Weights of a small transformer language model: vocabulary 6539, a variant of Muon for these matrices.
Each number is 200 + 30 x the weight over its row's rms, rounded and kept within 0 to 999. Layers, rows and columns count from 0. The size before them is the row's rms in percent of the matrix's.

# layer 2 MLP up, 1024x256, rms 0.106, rows 24-45, columns 64-95
106,162,154,182,210,191,230,233,233,149,195,186,220,210,176,204,194,199,177,138,192,176,214,214,163,203,193,190,202,266,193,164,161
096,199,191,250,201,171,117,173,219,196,191,196,233,208,259,189,188,223,191,186,218,144,199,192,203,221,196,258,230,184,234,228,103
095,210,217,162,227,213,225,198,159,228,157,200,231,173,193,209,180,229,223,188,196,198,189,201,225,191,175,198,218,155,255,197,210
108,210,184,220,197,140,207,196,184,267,173,154,152,166,210,180,236,229,180,199,210,199,190,197,177,170,174,175,163,200,155,147,150
100,203,201,180,212,204,213,193,179,217,254,196,207,198,180,244,270,225,201,140,192,145,163,205,170,250,206,178,158,246,237,261,206
088,221,187,192,205,160,193,206,220,206,189,200,187,211,210,200,206,184,256,176,200,224,226,217,159,211,227,159,184,245,240,254,229
093,250,182,191,197,186,255,228,246,268,168,203,225,207,213,198,242,205,183,259,188,238,235,205,127,173,223,164,180,189,198,200,192
097,174,241,177,175,276,213,134,199,235,225,257,156,208,245,174,213,203,178,151,212,200,169,228,255,168,192,201,187,208,205,186,157
106,187,158,158,222,212,228,200,232,224,240,149,192,222,242,190,235,167,184,193,153,190,161,173,225,223,203,192,279,246,240,171,218
110,226,185,168,176,243,201,182,195,218,230,211,188,216,208,183,168,242,237,192,169,216,215,218,190,208,173,218,243,196,226,248,185
116,152,194,192,187,210,136,252,205,252,192,228,179,160,218,224,222,235,195,162,107,162,213,229,238,189,184,195,178,170,166,259,254
104,147,173,169,145,217,183,203,245,199,151,237,201,219,222,153,174,248,236,178,115,233,195,158,192,215,195,205,203,182,157,140,150
101,186,211,207,160,204,153,162,181,243,145,202,165,183,199,196,237,156,246,231,249,253,204,205,141,226,216,194,135,213,227,210,165
104,135,196,216,224,195,165,242,236,171,202,136,195,154,185,184,191,190,208,158,218,198,197,234,193,177,224,245,195,201,225,192,277
094,203,244,161,238,204,266,244,201,218,235,195,198,220,196,204,187,236,234,246,215,184,192,226,200,195,197,219,181,227,224,203,195
100,228,248,248,212,154,224,204,202,166,207,171,216,269,200,243,105,216,211,175,193,208,202,218,166,218,267,222,169,188,190,215,222
108,173,186,209,274,229,178,187,219,166,206,205,208,203,218,183,166,210,241,232,201,181,229,201,175,259,190,195,237,209,214,195,229
108,201,202,213,182,257,163,214,218,201,254,215,173,215,145,227,160,181,144,245,182,198,170,163,223,210,201,214,220,146,220,290,204
103,208,264,210,215,127,206,238,237,166,215,187,231,186,173,173,231,242,171,182,216,174,263,226,253,158,191,237,206,247,198,173,221
101,255,213,237,250,248,222,138,158,212,179,208,197,171,232,203,203,192,231,178,212,140,148,176,214,182,186,196,212,158,174,210,202
094,207,212,228,225,201,205,196,175,156,176,235,204,230,213,256,183,208,246,189,151,183,163,156,168,231,216,189,195,169,191,155,231
098,182,207,182,238,215,213,210,150,216,113,191,200,197,139,182,218,183,217,223,256,219,178,183,190,182,231,162,239,212,211,170,187
# layer 2 MLP down (transposed), 1024x256, rms 0.0181, rows 24-44, columns 64-95
101,184,201,156,171,198,227,228,207,166,208,182,183,193,238,193,165,235,80,185,232,220,158,237,243,177,196,176,197,153,218,232,161
099,209,182,205,218,180,250,164,179,177,239,196,242,179,202,199,206,144,205,168,187,205,210,175,240,212,190,170,256,145,234,233,258
103,221,172,182,203,213,221,160,228,225,236,257,220,154,176,197,242,223,223,190,200,186,205,230,175,231,214,151,192,179,131,231,168
104,232,175,183,152,176,280,196,224,169,215,180,217,219,151,171,193,214,201,218,233,255,173,225,221,173,181,182,219,156,150,238,168
101,214,218,214,173,202,196,195,215,237,180,198,231,204,253,156,183,182,171,188,184,239,204,209,253,160,189,131,238,104,227,220,157
089,224,208,225,200,160,191,186,204,212,161,143,233,197,190,219,182,183,161,198,177,185,162,160,232,248,234,162,159,198,174,239,242
102,211,247,226,224,173,218,214,170,194,206,213,186,187,203,193,230,199,203,199,195,194,180,204,176,239,182,214,203,191,167,234,249
097,223,238,227,167,228,195,150,197,203,233,189,228,230,194,196,218,206,184,163,185,259,221,243,153,179,150,205,225,172,188,201,244
102,223,201,203,208,194,255,171,235,234,178,184,214,184,197,244,227,245,248,196,189,211,214,198,210,203,226,202,177,151,218,163,249
106,238,218,178,229,192,201,233,207,182,227,156,232,211,214,199,162,183,162,167,183,215,158,219,182,219,183,263,211,201,189,203,170
099,233,195,188,245,205,184,184,179,173,221,209,186,225,190,135,252,225,139,229,201,186,217,212,162,222,142,257,181,175,202,184,229
098,229,230,211,224,185,240,191,163,188,250,177,158,197,195,238,232,205,190,233,284,229,225,129,193,210,191,202,184,199,184,195,194
098,259,164,236,161,202,199,223,222,198,164,222,253,156,173,168,204,236,219,216,241,208,216,188,272,214,181,173,215,189,222,178,197
104,181,197,159,183,218,179,171,220,187,206,198,170,262,198,223,166,177,235,182,204,229,207,191,205,184,177,188,169,189,269,160,175
100,177,188,196,204,155,193,194,208,243,247,186,184,198,181,214,242,180,184,227,182,192,203,192,174,222,197,169,229,250,197,216,195
099,185,193,226,197,239,230,155,173,218,221,200,191,225,231,235,260,250,253,233,200,180,217,242,224,213,185,191,203,183,218,235,177
102,171,191,170,186,159,199,207,275,163,213,219,203,199,197,244,188,226,135,212,184,168,227,267,216,160,264,205,214,218,199,182,192
098,201,183,197,218,184,221,217,182,238,199,155,187,158,229,216,176,255,178,213,170,228,213,158,216,224,195,180,230,167,213,199,238
095,191,163,174,171,216,170,197,154,224,194,212,168,200,210,176,217,208,213,173,207,182,177,231,171,246,252,223,219,169,209,217,207
103,207,95,234,218,198,201,220,214,183,162,195,208,220,200,180,191,205,231,178,233,164,203,171,185,195,137,218,230,182,205,168,156
105,152,241,252,194,198,131,235,186,169,198,191,198,223,228,213,188,175,225,222,250,201,200,199,228,215,173,181,185,173,199,195,224